Weights of a small transformer language model: LayerNorm before each block.
Each number is 128 + 32 x the weight over the matrix's rms, rounded and kept within 0 to 255. Layers, rows and columns count from 0. Numbers have three digits each.

# layer 12 MLP up, 1536x384, rms 0.0427, rows 575-647, columns 96-191
084204112151080148114095095120123122068110125106110114189117157162202113139127111083124165116179117126180090103090145150131087111141171101189185176153172127159129086170089135148167097137115130147147063158082141158133092202127152110161153110121086168176150103146137088148178067107155120147
147161141129138149166209135182128103069109148116141185110096122096101147131135143091145157092128142079115182145128131106120107103133104123167079159081125157071143144080120171164130105158168111098121113145101087147137125095110080096103177101121145089097103157176135060116131135161238151082
062128045119144110102166137125101190171160147093151114104099145115140159129188176141164144105109148138135116128142193124139117165112137142108125117194099174126060174109173137149122078131151140108097211121118141115164151182079123105131109134160134111192112097100152161197112171131178151105
144107094153084123166188106133189113125124097083131086129123091114131090111145119180078147159154102109183116116083130131140147147086155049140115144124141146113087094134090101113113164112134151123134105134139090119138150115119132078092112166156080121150114140154099146146128134152143171135
149069097119099116143164164115099161119152147098168101113096075140149104090162186140124165171089138158170141095131125182124078141149120149154177147148107146198134120118121110116061114094157194131121103174115155117130123100142103100142130186143083080185095131155093114123067137077142080176
122122128157179120147135126175059068115113099083168101153144187169122167097053158169097122109078088109126124145105117152132168160196118093186152129172162106126146131170136093101160122129111186169142174146126189102102111095153132112127157180130123163093104157165117128154127101113185132099
131117167117086135120098107119124115163121069142144155098080110152137154093087133113075125079106119086077093122153043147085161117121144111103174131162095183133134182111129142132195122125142123158144150101099122152133110149151162141179102143099148138120136114155112176150117148108147167075
152092123120127100110164135173151132168107177114107123127082112113144139179073134123160119122115118114167090137114159128199112188119112115116121113073118105152095164112170120135081163156185133134142184208105166124143099161104165091107140169094065158138048189110073130093093118139121168178
149139185093104112192092101088131097158096123121093133135105138130137089142087146100131129112127125184174155158098064107137112124143124163097145079210124131198109116110155127117126120107087163134143093115105184139155151133163093179122139151104088095163083137103081162113182143123109154160
121167151097087144185129137077078120096106131098079074174094112150127126132110155111099096151155106084120139089132165059113124156133161113141120109106142131142152117137125138166137063119083169099094112101128117186154134118098118080143159127173114136101145182119138138122152181105112138120
167059092133144153112162156164145165144073098174104128103161117112115147117082150035090129153090114140113096159126127163122116128145147121156108134151149151111104092066143133105148150118126075126125103166099146110082154192109102109142120115128168126099156149146130118145103099161112097121
066137120163130137155085058161097132122169138134162146081188124116158191077122170157178084133145134103092108115139157183123107124094051116173124131124091084123165144090050134125152121061160163167144108142162117112085171119185108076099120127090176167120170150083077119090072120169164095127
149079085188073049181116146164113118120073156124191112055128077102174120133102167140105089097147081139148095094144114100140144123133154122052149146139145071144139128132183151141096142152140167078112167163167154079128132120103130084155125154090095115133028150079136112124085135139141152111
123116176088168122137159078118085179147177136114129150171083183128164087152125112056079116064114132153164151082197169120150149146167136169123100120167111135132132000087143113134062131128117182153109175150146070135173090081104110065100140068147134167116078130124117141117078132112154131070
078170163098135096067192130117110165133141081056123157171132097201123097161095133140088135075098144096106144117110088132130138150176108159162201091119179130079137140099144163072120181145118113146209112118132109147099148145150082138102173173153122139151154166127076173108101088117109148103
170156137150115155148140139127021109200153110131131076157113103148080142108143150148167143109110182069148095129148157134101143134182156126110098092073111159078127136165171053115159125108131129049057117141142146109129084110209160135092101132084111140145128112152128135128070121100178126170
094120142129091142150139101104086121105075121127110124096112157089123145138125141154095149144142111087102133098114156154178136122141135107105125118076132131126144137165152076123065168105105116095148148137096105069085098098137156105125129173198106111115085072087087119130119089095134190164
107114167133132099103246111118123173184101097070115114073115129137125115119146128108099165124170143102119091133137149146097104130120127163129126108061153105221105095143142159131146119123157150155124078179161147114150115183153123156086149128116122156106076100113099098184125131127117107164
097091105180124134110009092129147133069138181128102169065153082147147107106125155098116149091120113113109121114088202115082129126142086125133204098062160175099101148161144108071090009172174138191102080066201159122112100159137115143105125121184062155144106112070165143112148110135145122119
118124063096093152084091163096142104127141139076106142154140075111131113156123149108108130162096151148049160174085150114145141115169125157120132077140145095150105145146083164139133126132088119123095127139143104102146109135110149112117120176200118143169137190118144118083114156093132159149
153118025128141094101163168112149140151130087126155112124145124155157119146111109103122168143142082119136117066168155120136159134102172135092157068158164115117162140136123112087110149143138080115157100129170175093112159146111156111116131143123166124109105188078138117188079115118157123166
086185140151122110135208105122100193140119162140099120078147114117162141109133188127062136096159138126144077124142178138162140144129129132168122126032148120083091133079119068145128059172171123157126139129144145143115152129156117121095164136104078146135108186155151152098118155149118172109
150151108120104144127111061074122108135120175132126146118129141071114094084160145127129121091134158149148127065123093134132093069138134084141105138151107163137101114080099135138111136095111135200156168132130154083121134102124125149142118128112117165111175139169141100106195138134131129087
159156148213066127098139160154145125110071125135113146125116151175094140104126122147131093102143152144103166128100088066068139121154137145139203103145134107140130111128146109162130158207154114095181143130135110141128107155144107112161111126127166171041084141132103084140164081165131140183
152064067030146051136141146119099138117091120129090174151121101082119130101189118006143161106127077140143095159135066179103151145077093111160115096159095149043106106105182136093154044153113136122092181079137096126172123112191164109120214091047090182122194089134128150164110160076144154115
065155068159137173140141144150127109106169193161174108140141128183136188087100141113118114167129136093140068086148160100099120157113199119080127085113096097156142064075158122159057110150093116184123129157086198138164154175149119132153145106113078155128095184122118107109083131132124091149
126098141173126153130147137171049148127090046115075147143078069171111132141109115156111132155160089107169190120216118090131114108126189146093148081158146107150114073131109114160144142114053134146117134138089125123116158139149140116079154079078174095124124140123131126102138131129120148201
179105125135197118141148113188160123127079143154156190079115149145154126129107090136148132136112079139096131133131096140096093191177128148116107111134201089131145126137113141047110127126163078084148110144117181168123155148085111168054084084107108142131113158149116151146207087085089140116
108113105121152093118118089142095123112131130122099127126122101129116103156124103145149160098101164153174162139146133139144163146121130105155086134160090148115135096133084153101169133160152139148113107192109094172097124131123109152147094114162087111158155092146140156107146117106106106109
115190140139150118173182107079177115000104135114119159156155169088112093111109136116144121085168132172144133118137108138117124153123130120085109070149141125115122109064120084157126131103146122180129172082107138141128120072164154121166206116124225168196071133129084153072123192106123195129
150145145061126126168217185177097117106071157075082143128129166107107147163167166197133097141112169087204160077093104145101083151118127099111138134115107081157126073152119111125144063150126054115115139193128162159115169123108169153154111172085143095230134113070093095136162148147100119148
156123106116155165111119155147115116067165157170135080099155103067133144147093100188137158143139161103093130138160183129104114094135135084144134097083139159130152142078100157170113075125182140130111127124104103190119095189147187140106172149208132149179118120133156168122181131129079135178
081107147106154126112082093103143080091157107147063116199116128145193141147112176089105160100110096112164139139110080123134077161192088145160138108120177125118152173103106122133104144200090104113159124148122121125126110117107147134147169053127129135109168088123151096069172117087079166174
131119127190104118119162130187130126111138120139113142092155077077089128089105129131147139135098126129122149050105119112120086119107063101111203157160091095114115174072105123149160153152139106132120125148177163084138117179110090098121100121142061082168079139059135131189090121135155148088
143144136068156184146119110148147154164151105107084083136145088089122111106149124142103156037163043104084176140170101079169177075120151134148146167087186151204134122126152067122056117145120045105140145138125120142159109096103138126040140089132160088136114138099186132125129114128096133151
143164123157160122099106119135112144081117144072029153154177140164135155127119167123095152121130145152170132129129140127125118185110145155129170164093126068145177142138157152140137115177102173161091098109056140144126158104124109114163129144132038166111116160125126153097148145095093131136
115136069173135161098167089102196046102126120103026123159128073161125132110081097116155151105166117072127112126154112122126107156095179132111119092118119119134100125123084107142094168174118107167077096169188081100130121123115137122166124121121083127099119092115151159165108160119078150174
132109110142105136091080082144150167126094103086146100152131050120133163183151134121104106110181113096168088148119084161149110107124120156150181153105117158131120179121173187199081129132162087116141054064147149099090110137091127153133167123127113179122107164161170095096129109220105149213
098141107086052087136090197150148102102169108106101122103146108126107182150151113128112144118109126138173202108086195178075161091115106171152131116150141122141107125178113133122126110129194107118104167087132137144147105085099168060156155120135123120129066196097166159115170149119200130052
092159115164105117187096146144115099143137157121105130154171160136139103136050145167182151208155133132098141178162144073124145177132166179087071117091168136131171107105080107146094153123148107095127088120151071094138067151107094078151143054112166161149100081112112125126144087174155112093
124166145120123103139100127139128126097140140044082176096089108155090145108066126113151102112065132137144042143133118103143088096084136154161141177093140156165168150085068156178124120134143123119162131125108105062187109131075125134149173157160128107106127129149114090121107147181164148093
082158159143124116107139131205076095135088162116117145154151100105138157106145139135149162157130104116150156057146118154117122150076114151108164129137179099128173120088104143124111128157089162096124132088153142094149113108089124091114113138111121128122112116135155129116105110122154087172
131196123104157097095081124161065092108132095153143169118143180085141059136149094151115124106154107173180138089098150143120134129137080134167149141148110151106119099105140156142103121185152123130115154141123180103104140129130155159131163104096099113121095150072129128099080179138133112131
141137101120135080141100067099079064091220132114110108135114140114167176155154120047105143144198134109124093137131134146122144098182092128146094136115090108167118160139110111098093098089166193118125157160120150143100136121150127142108086149151229101127064157093133142199129155095146105136
086092108152115121122138135122134126111088165183134185172093087167145144163092084099059102101122166135105115123142172168183151104113144119141160117134104126127131127125100142099141126166113093116111167166091141113129123149102133089083113127109118110101118153106115146137141107106121146098
156171156186115139162137162172052132138142135142180092120152137164084136166133126155144123142111154137113190125127164119099101163112145129162100144106145165083079174160187099105106101148146152018192111175102086089147082084080065082116135107130130033105137084090051128166126113133124099153
150154093084111113167168091064113138113049119120148068142139103140154127112125095115117129155185166116164125168108101148152112141133109148120151143110132143105106110121144138084130129136178135119115107155162074060097123121137144137181110111158127079069169089131119146140095164105084121135
111095130130111126148071198173166137128103109155105121161128076157124143150084157168100114110125126142147124047149189196146159178126084109138115159113156151136057117134072123119092109175099070088135082117135173096075132120101198151142122193123093175082128045075168123151148150068141149155
132190118162154143167050129131102162130164117092106090160140137132084158155100143092082095149149119133146120095095121104112147143121146119070104053189103112112112132082134170124183122106135144103133080110092098136145189160105064147113130119150181152091165155058141125107102159121134177168
121100077107191161151057074139168163134126108115120146105173126148092104197169114102133144071127155095148126110117162121086090104109178121126188189092103136106137159148160128097147107140130096181147056102154124073141129151093094203132116197062129177135140144129143148142134136127155156115
108188105112174103150133098124134129108119147111061073133151107139156137071109162111180107109095136156088058094126156104076118096107189111124100159160204139172136158094140142157091104081122159100114093126125141099088101116135130183100098153147069101114083170092125085119131112143148160149
215186115100112103081126106120153142094153189177127164107146105116199060119087140124157115108152137130063153126134059123111140093118146169102145191123071134124112090077074066121096180171123166099126166169160131107155083102104161127172145172133133115195128162125156155113147145146153180116
170111154105140121136121079179108143133130113119117159139077101145139094127166157156143155122116116146160155081100061148088181140129172129114084156155112122118120169059155050099153091119152105183112154173094107114168178138118171093124152134039115125139089117041089131114123106095158159140
157137162104148102104180131181146130096074121134071118155128173136182203150138129159135169173085104127135153136109100112100181143144160137161121066145155139110096143145091137129136121174058139205108089115129168139117111134119108113073097124158146122097163152086096085137150079151174125146
112155139110174143117118093079095148096107133133083092137085113155113167146172083107160191130137122126144174136163154162125109105092082090092123174125121138186118078170143149094088098167175072054110082126139151061136125144054134167072159124125162139112159115125079159142088158206147112133
090205099166119110083102114100186094146135073134131118132162095025132068071151165127137139151115168124144090155119149113181134144170104090129163136107148103125149191120160151139121073142147141134144142099152126121127089114187094126129126175125136097196110146174099136080204147192090133104
141070143101107090144098181097176093147152104055112127100047079072071073113107155100155099146139086147083100150114125160150097110105215093106189147131100066077133190153150133149042086139148129162197053110132093169090134116115152088090100103161138092133121121110130046077113161122153194082
223082154089183132106113121122136158104128129166157127121097127190161110136120128156128166108089130121110164133128135114087108083141129125090127123161082142109148122104128130130129141094136180144143093140136124139138140129100096109102140118141179124121082112154129138117128123108129149101
116113150134079100135109074143161164087087082131109160102096156105135117141161189140134118167106124147190145136141110164165150093149091122140135112103143161101137126129145131143139139115132108139117161110189128139166092100098074143115132151161095117090159106176113126104185143153119111122
131142098084120131137105088168124112097207113144098109119150077162118122159103128148106103097107130100159099129173116093174122082184150133131145115133130094086102146133081147129112111179151145168140081127150144171167151163086135146216134072167188078125104151173130095087097144160203135129
094106130100079135108133136104118125133018123118075085126116149130130067137082082122094113110120131138182157136128157097118153170104121123146098064136073111141114096106091124129131166091084138127150153101121163105106140094113114156150127162096088163143154144129116132147119133109163128106
167133159116077178112113127087095078168126126135120104154127118172155189162149096159137127179183093102066109174154192118076081154075105176075185150100132129139148161105089140110169088186117142145131143117133171099076139070122174095112113089139105197173166166142096075125140154126143128127
125110109134103153129141068111100149121161146148109154140159125122144104087140147126121144029170134149148158191083139115099136136136156130075159124122159114126100074188101095117127111141113097122133074126073108071106096141122138167108141135115154133147123106134136142124142106119136098155
159140122098105140101128149103175108184180173183075132082208057123150138100150199146110105129119167093129121098106114062156156184115098127126092133167161101125144131125094134102141173171111121098074125094148127108154194115158125103173134103081110173173115165140174120106071131185125138103
112096143127132150154110173143154124151164113123174137139120122123088186121128101155169128166178112096122139117090170122109104136134135120112158130177138194131117162162135132087187065135141129115085076173090143115132092128070158155095103128110125071126116145098051122122088116095133143127
135104114065139139129129145089129128147148095122049131114102091177150183127153133165151151222133114149138117149101106130084180151106141148146155110203112138108109101120161134110121127193116114130118117112096132055095115096147196174121138132128142122139106067095085128160122177197179131119
115136139092105087120114091154115125102138136156153087152112122129117112117159144121079126087159132111124125147134098088124158137087133123125099192173099067139076149105178111061065073138122176131121160128138121092174055178062138094162182150125101178178130178107242120088105148116127151171
127098115122166110209132135097145122116168113147154129074065114134126087123150058101091182166121177090146128116127089120146166120126065090080089164110173114062111145150066146096131133160126130147124155116154088103202152145149162142092136081092109126093139136142130166131138149115162161114
122191171095186129167131124115117100166121146083135108070170150121091094090065150150088100132118113141163120148049122123107160117176105047123207144108170105174063115139132098118157138140156149127130096140079141139078130173134193156135138119055133165125102155160124141115089155179192176096
114077126135121085159104149113142154111069138106124127128106084167137124121109176145134175103148187125155114146088106155124160144150099135041136072147134136121062090139168127125090130113144126054143114067132158143139133112109156099145113080169148181137181135079115158130129139132094115178
083132106127079148147117157113078052143117155143109091146129107120072128111149160110112156133111129092152097112146169143140110136146146113124226168127129131131077107095140160137184156137113078156113119111143121164145101087030098156105057117166206153118118143148102105142143147088099129126
137187161081159143093127145125142115077144071064135143140133133115150100133143130131176089164121111106173121161159106125128118141120100114088064116102149143093091145156132109155136082088091108182114129137129100062122088152163182155074141166136162124101114101113139142156105065124129075206
084129168125084168113116147089130152149073118193134126108135127157108124132159144145146164116101184133152124136129176128118140101164144098134154147138137094109146165078132034136144069115082107089114043137104189119126120100102139122219146115163117082156093142130128123138139137156120117089
# layer 12 MLP down (transposed), 1536x384, rms 0.0258, rows 575-646, columns 96-191
095138120070093097110086120123112142158165103198137123123149108141090066174107068117137172063116133093126122134118103148137173042139159126206182103138104160108122151084149138127192113073120151134091140127143140109159109076118118107106125164169120183080143067157086142112096102088092123090
117124163127144085125110142113125137111144111139087086091116153117200131102086130154166108142129110152127128168169115171137110154110149119158154144132143122133161149183125085110133125153107141151140151192133130085120098161202118089169152089110124131146128131165139166142117112148080125154
090187165157069095129165158119181181116154128124171130113099175161127110126120178078151121179082149125085188156136157115138133139142164121156145186093125150113116123154110119140118186122159124146067102176143135146134158078183154116147128123191179128123143125054101165118101158095148151135
115198147146152112108127101174119112070165140147140201133187153116142180155087137072112146087092129146143181185105140147111135114109129109126156137148053121149202137170183160098193101121142126124125117098167107049108121101148147156159108130121151156115136172118156207175104142159196113088
151136152154143116103089151153139162056118096148143115126131145143123114176106115124125203186108146155149107137148134050111129143125125097103111162162190130126118129140079168076087156202157110088107166107133094107143185146082097159087110131092102049074176077149107096105107116181170109138
091115088161104162101113137093139127074143116084150075113098130127131159132141109131132128087126085086084182160093122161071157121091047148148095148123097165087109118107136160179100126167109070156123172139121154095142114173164085139122148155139096119138090124130144131164166109166168098150
139117077130154123078117109142089172123130152140149151120110127199121194089182157082166170143078094143187128121121184162115134081101164115122121128135051137133113131131124120143138103121177100160123089100131121187127151151105150153154148094161176113117094149112116141165079125121189069094
167085144165151134177184121128184106086095067149019160140128109181192177121156093156120148148132137164124140103133099135150130135069110155158134087129131058135124137156112098079147176138112183165137151095138107112157149157143169143089164050108182123055114131150157136112154130105126136112
138142141144123173091151103125155148078126173109165106143112126088085135143135112127087085112190156115165112143164192142174114118099096104116123182103125145101140129097133103163135169140097124086146119143133149083153160148116167098154114105174143050147114121142169113146120101130170147117
118162183139168132085105167094140147185167082143130141127146115176120100117131139116180133081124145136153109170125129126133184122121190089115062128119149174185153134133134113167128158182141171121109136123156082079139147149135103102101178175086106144099137116135133130119096130154174128130
139139143199121172070128128114132104132087132133173085109092065167128172121078114110149172127145090102150165130171128187099139113111132118109130077146164111099134147149115110126120098125180090107190157151123158131140098168136130152102115133160148088182133130136145118162111140131094133099
170118095162119120105112123078097134152130136124141122121161185111174107153125121114121132097091095109098140145170134064099120146137141107099128121189121201133153104119187147103098129135124168131092184123137124168138161116192199114103125154135090121124121127128122089109153144180125137201
118158098133160143117030180051127106100063162139160121121139100125134095121115120150088145123094123113122100125174129152164093174160173097116165149121150060142106166158079182139119075121178127110131039126103192130130143084102125154143114121174082178120141148153124149170155133143111140163
114131116128091132105119089117096068126080112135051135140173073068143125158117140150136121124138110076115148144110098153103165055125144121196122108140106117130097149138120115077145132114179121151186138130127103117117074108086139151151151169119129145132128105107176155173103136092107140132
103064155146150187111093120119118134102146089149159077108124036152114156129091151111118167143079055121082101207090130128146107075095108135145173150123200131128121117099128075058122078131131156141202143136089162126142146062080135154090114133177149099116111134151139135070101111148118125159
103116058139112143148161145127111113130143175123141089148122122100137148085110093096130123121072158145083115141130125083161073162148117079027082131151191137158140158087101126105135118103108079140159142128120153127099133177117155081114176134117135130144133117119136106120120160098104184113
165096089093138157129122156169154126166123123126178124176118137149126121118110099120113126179097135135082121136174129090107115111129115167107196158187144172156058094066124149101117152096129129123129138163183159164107134125118153103153148125112116116154151130134136133131068151103143104114
135142149111097095123156165212085100123162087103105104161113158098092115173125167176150133100155070173135163119102095164121157150133123143151175101112089099137202112117163130112130120174128076157102146036124130118135110129068180127116108157102162145094191142088136134147108166095194087115
145169090160103121177125178032063115159132076091058139100065180053133125129129088155110149123165098097109125148093048096139149099122144078163172143066123110120146083208127153119133191188099161132073109100170048089109167179120097201196164155088098121151132059126155119178101122161116106145
097083140118095106134161147163107123140083163133145113173133172109137096167129106097180108165180093116137113120126137130164153107130094133114084109081096194146121148121166137168163086144101143137128154142136094122180141105110104136124112169119131185143106138133111194145131158130058117167
090122137147141074202114050136111107114040124137110104136149135110133158189109123070102056166116100243183214140132161139115103109073135121143123076114077154165130121118173058098102094130147140128126160134106112129150138099157158176082127151142134097117069150131140135072188105097107125152
115079178106141101079104135130094153117084120108104143149083126149160117153120115090139101116120158131133133108187161106146116144120073138056067165109028164131157098118147101129127163127110143078119185112166122172095135157132183072172113167182090124102210081143070190111109122090111150108
111091175093157160168156102120168164119154162126123120168132108168099148131177146142169127101134195106094133106147150180081155109142129157165169078114175106140115148164110116117098125136135127100054066114109130116144129158142119159109140069128096127128125150101134105156122116149143141152
123182139183145207100178136136121108096178166160127163189133129152153198113166102109141081157062123168100068139094150135104130222158089142114116154122130159102123121079153121091096174101137143130099136144166114065119154096123139120151090157093147069175118144174124173123118114116105076077
094177136123133120132123171138135078174103116036148123156145136095131129152103214134146156114159093143123134108119105075057138116141088167139113131084129182092141108055095119101142131080141110110066122131144136113134098105155119164104144114137115110128086067123187028137096099155139145126
138160135101168064140163119102132169145111116061083127106110119158081172152205116116122109130180182079138114162112124133146093143158140118092116178072122127115109230092150115155158149138161080071176230100090076138139133126096108107139138147111100082139156147063096095198181137094081117115
161206087133113102150153136133175154116173120129130133125114123116087120132140089148150100140158129134146103130107060142109088180133181104101086097177189108108113159128136091121141163134148134118111153121110173095097139075104119106176132157111114098129066109129078125089111164105148152152
062134116174048145188159132072138143081119082138130073107144111098077111147181178128137062161183130103139134144160140111111114104103070072114100119162074110097129122146121105172077136077134169103155100148133167117104116113129188084161136096121133120139075111130137156147098167072170104164
180109133135095136134152162122151189157110092136123142154100096107170176081128139127158120114142121156090138120113112109180060128162072174115095138117131125169163118130188102137138077130135118100144125111156143127149099139092149122158164153119103088131065171102095108176121077132107135110
060173108106131138143110085144119141184118146162161171118133193170113111072116169126133165110189106113104172098190134143136146132187106102108103090053143166112130183046072114137141139115144180130136141155126111152085115128116076140057186129100118117142137116141098136171078157150109114125
137123164159115144054111093126148132072083074181138145154195090096118111100101132153158128040162121160155160157093096059184157105186124121135078150084102082097188128169111165072138112171097096139113157118159110143171085105166127122203118138187231158131139111151068105172072135154145068113
149141107107152081058096145068110138132086104114098120117126128111147123080148087111163148138101148092111155171122094071080094134120151137167157160092143128154081079066058153136165099174142174110137127127109108136153109174143149143150163140162119078110120072073136130109158132117097142075
144163156110099152097104103142131145109127029071091177139125132196144118183104146205079103093132129120142125157009178193083118176140123100193111072144137101165143108155113185066121115162157196128131138058125110138104100143138139178158133072137089160106120130088059138058131203147134166141
189141108099134099086195187113056189186142125121179122116142101142093144136158101133106165129164116087175137179204206125091144109174130078162087123127156131080159067140101150167145046097162134188129120084103113137165153148168133175129146123108161081135113150132079121096163122149149136155
154114130144125090182166110149194131121123119123121104113111119115112110139162123104119140151158117105073108180115131138119178141074104117255092150129124111135139074111159151158076136170080081129142110120178138163103114099080080143150096058096157119099107106137166145128099170115124135126
128147150166135078103097111046107150140097084122149059180146057115178122174111221099090054109156165141179160122095138110204099127107155111104122064139060147084104082122146110123142142114103170145129108135086107085190146116073148107137144148092174055160127121125142103161104128127122185087
083186152138094108135074138163121118170103147133133121078139150118093102132118148125156071114173110126133160135081138078175128122172108079078151151132128160150115146147095105106182053134103081171105142149104202129173183152110045069140132153097113138164150141115148093128127118147163139119
166122125086101108109085164086158154107156141084162090106137107070174080141171145115145080145108135144101192168068097125159108136110100142124170158114064104159162192089144100176143125089075206096093135114096112129142189060142199074132126105160131111133203158127091191098173129119052133119
097117063134182126154145136137069155195175100109109148147178156129113093157130148147158133089138133106071086086075083075160080148124087141106157165129096085156210127177088119097150164106125131178094143124120110110042095163072117188159163076124162140155133118126074120111039117066158124138
183103095084052143144107153144153224080137171119129131200134116058148176116157135168134128087118116095119107067188116126083142144118157073119145078092085119151121196131069187105172118120086154190090113097182171116149217090138079149078139157112153131094162139177152100149160193108093147147
196126111107104116175132085142129102126078152065129094123125144126102109122138114133137113076124116130183150061152139174153172144125162077162153125080156079137094099155129077145173122197188122108129091113158130112127162131140066127127047129156130067084102158121098126093137153151129129115
122149091103157127108066145180115094114127142132137060184111106149124132109131144116104124155147112065139110155140192113151060110106135126116103136131221147152134161145133149104079108171132158131085130175133105155136079103144143112131143093142130128120121111136147153142115136168099123094
175091088121138166186126089083182136098139132087168138166073125166109139184116098103143113139095092120174169125099136160077133147127040206098170104118129152143098136143120183148096182150096107118138098140157102153163107152135093127152163117147177133152096117133156091115108136167144106169
124169164138203092173184142139155127133129153150185124105110140169075052139097134147155043155078073097096122140177136086098160176131098093150140135155144158127161146076145153155107112126099083086109116112101112147132114101129079113128170117122087147136126143132087095146090156175102118186
134159133158084133143142133084158126106154136137159096140101135135135156092119134121160137126125081201175150134144152171147158152126111130174139120115156126141079126140165119183116171107118153112121129148147088119141142124119154125158150109101116140113160139131131103145166158168093090114
100094161168180109166116188163147096112129153059108177125097139133146140151138183102123119105133188112092151078119142167099100121094173110135115120174117135116153058168177195081095155074134122154120102138147173143169141144118146168115160118122096203144121094079145099119126127165076098094
166125108145127135117226105107154151107102135114119176103192081151106086111148116114154179170144129136116175127079112158137110074123166141104118136140134178140166164092143141105108138101143149114131134156131143169068160141145117135145121103130137103115109156095083139119173154149162122118
171042097073042129143157108154040142138119090134102197072158137164103110173113143125087081194169075207151137152154102149208107161149063141146172127098140093185115077092112182175130186060081156183138075131134000178210118139166135175112064123189124127139166113099084135105134152107171172158
162113129119100136115142107137125110102141113150185130150115105109182120120134156102129112171131145114125139154129155091121075113155109094146126143080132141178149146099119093092107157198111140108122116142128119122109129092131151117140150178112089106077128114150111178130146120105129141172
103085123111098205160120167147136091134116094134110115084139095100139134101135117108109173126142116181149153165149074117113166102058154150124083159155141130096107099117151127186136128135175185148142127150092136113136081135137141146091093091149175121149134105118128107112111146154128115120
114157120110145169126177107066110120164116123196160160111151125192084137171136116142179114170151122128146148142146168120179132119090129139125160174126153107145130174172092165171122102050172140050075086100156107193125049103100124198122101116175158139067089140197159150112123125096159119175
116058144100122170186091082125151088105150182108155132118197105106138148124190102174153163168072126105107100150166157157078147116146084092076135103087110107119121115093101144199165166140130126107135187086158138127162201107138137159134186128115107174100097133097145119129169161098151083153
141116162134076163150184105150174134126108083137072054139135102140123078165074128094132137143123159081079143090101158127142137081118123183100174103144150134177110090069169134121117143126155160133127161140081158175097123126160100098119165092110128146129153170102065138145123124137123123138
114185070126145104176198058130111139155172120118090157163086132207119147087087107143128076118122117160125110128132128155142120119084142092148150136162142106165194112043112137078150118139099142100146102070131114110116183064115164143210075120107168162132122065124123164143124118095101107021
119123107087099160155086183139110119163118141183138089095104128109217111163169104125110064145146134146145113141137179122129113163141156175073160145158130136164087176244158157157130130089106136144085120224102105134097110157136120129138027160145091189109095090123161156060180079121129154137
099108139170182171127130152136115073119104117124124113162102121117133174120098128121122111154083140123110135192131146164115125096156175141106137100140183136106111118152155163165150115154147136134111163127087127148090029163132092112121176207162104176065104106138113171095087088140113101115
161171058093106143113164118127140154112128089080126145152148144117137149134155114111087092104122103086109120109153161076121075126074220182129176155166079139116092177149094160112118033139132112177119147151184114069117121129109122133073123089089089121095170103118072104184150093146173138088
076176140131155121194195080198129124105162143135171119130133131147141180177106143113093133138080170099183134114140185122166173154209124105153135144131111096100134152117143118085086117103131076136089155141127125154152091128151138142139132148142098079114104126177136164141101125108158125134
152126113137201099077123141134059175119094161160114143095113120119066124146140140113128143129145097157135124129109151146097162133090083164147110184068132093144099091071158111110122127125128167157152074131047098140097094180134056107116082115152138141153069130114140114147079107168173066166
210093211128122114148124086127126093124103162184151131165137156115078161113125134199086166109156152036139175153110103143140119133109127176142114170152154136086131126232159113070148089049137103091150206082106100149137114166137152095086149135154140151126112112092111141151171081164109103172
174117107084140102086128129133151122085095149147126128135164132149143079051151142130095134132103099151132138120110161107112076117108115159123098114175071171126065139068176119095138148128136113145138128135067089161164146151144141127172128131127139090119086174111152160164157131123153148125
192132142081123112139111128170073142142113088162107121116132152150160154129106055106114102142112104099117116105092155114133130168160094167067132058169158090096169156166153144116110121075137048073114115136116151096153151099130077156128127118105155155139172104118096160119171136157144116159
126156128109134140128136099119116118105117125115128117120138110150149128112129201111126074121121130134120129135148120143129085111082166151149102143124119183144144157111091137149125067131107127105136181121131121163158185152108140159134097106159123165150129178091138113098125139114161157117
148101098172162072057095165154075094083158118136107083131105144116101120146119181117119148158127163121118111159109133077125127182125138109077157105129161189136115106160216149188198116178088164124069102151073127058112142106083113111099099198162122132109149123143138136132171074185106134111
103085160153129134080106122086125104120179159150149146115129180134159087148120117167166166122067167182124164062121129199145201103131113090108100098126179068065085082091131143093100145164136183111155119076124142139108075154094133104124147143156104142098087116063176088085086153118096118113
152162175152117142132133100130131107168181097103009136068081147149114118120145180095180178121167155170157144093107113104136165091140173095088073137167054123127139142115115157096070110107207137161157112098132133199130140152125037121163129189120123168114163068119081127151065143111130086074
201111090134100138117127109135124100109127076140185136148123183160136145176121140162142153099137126157184135152071144122098092123145105182116060111078076110142209127164098162190143064149154108129148108129112122110085191109154171138185094165107110109112122147164114118176132119128121154139
141128110101155158116049183131098110134139192137102120110149116156142109123120142093189160150117159167127145068146136106158088133160180112112144112121174099134166131127124141145172135128118130133158146119135110179156159113102118163135114165119114138093130148144153122177106168143158131155
097115123097171141113121218153125106102119142178101118112114135113130120105135165133130152151129071117110147073139136114165089118127107162090177115121180171126107070124161148171123131148076165103159117101119088103168114103151112136103121069119121113165112126127139095254162141147098124135
119115131099105096166124119133117138081174144115109158096206107112112066173107136132124106151105150129083151174137141143118090146143059111119134148125132112164146162045124154165093173166140075109119136145166153090117101163145105103070109148067120048097105187180114174176115027113136145098
158147114155144118095109132099177157158124147174150083083166140147157098099044110086119116141153122122184116156179151131171122166145115145094056106149089103135117096119142137108133081124167087160121144118114186118114047105089160086033113116102144141158157115139115151073101091215154072119
134124101114115105125129125162172118138074139162190100148093155174124119154108167160177109154123113086099133126107106070142155116118121130120123130125112127156147139114108090135128145176109169155126112142054142103115109137127098102136119120077165109113156115052181132136097123107093170162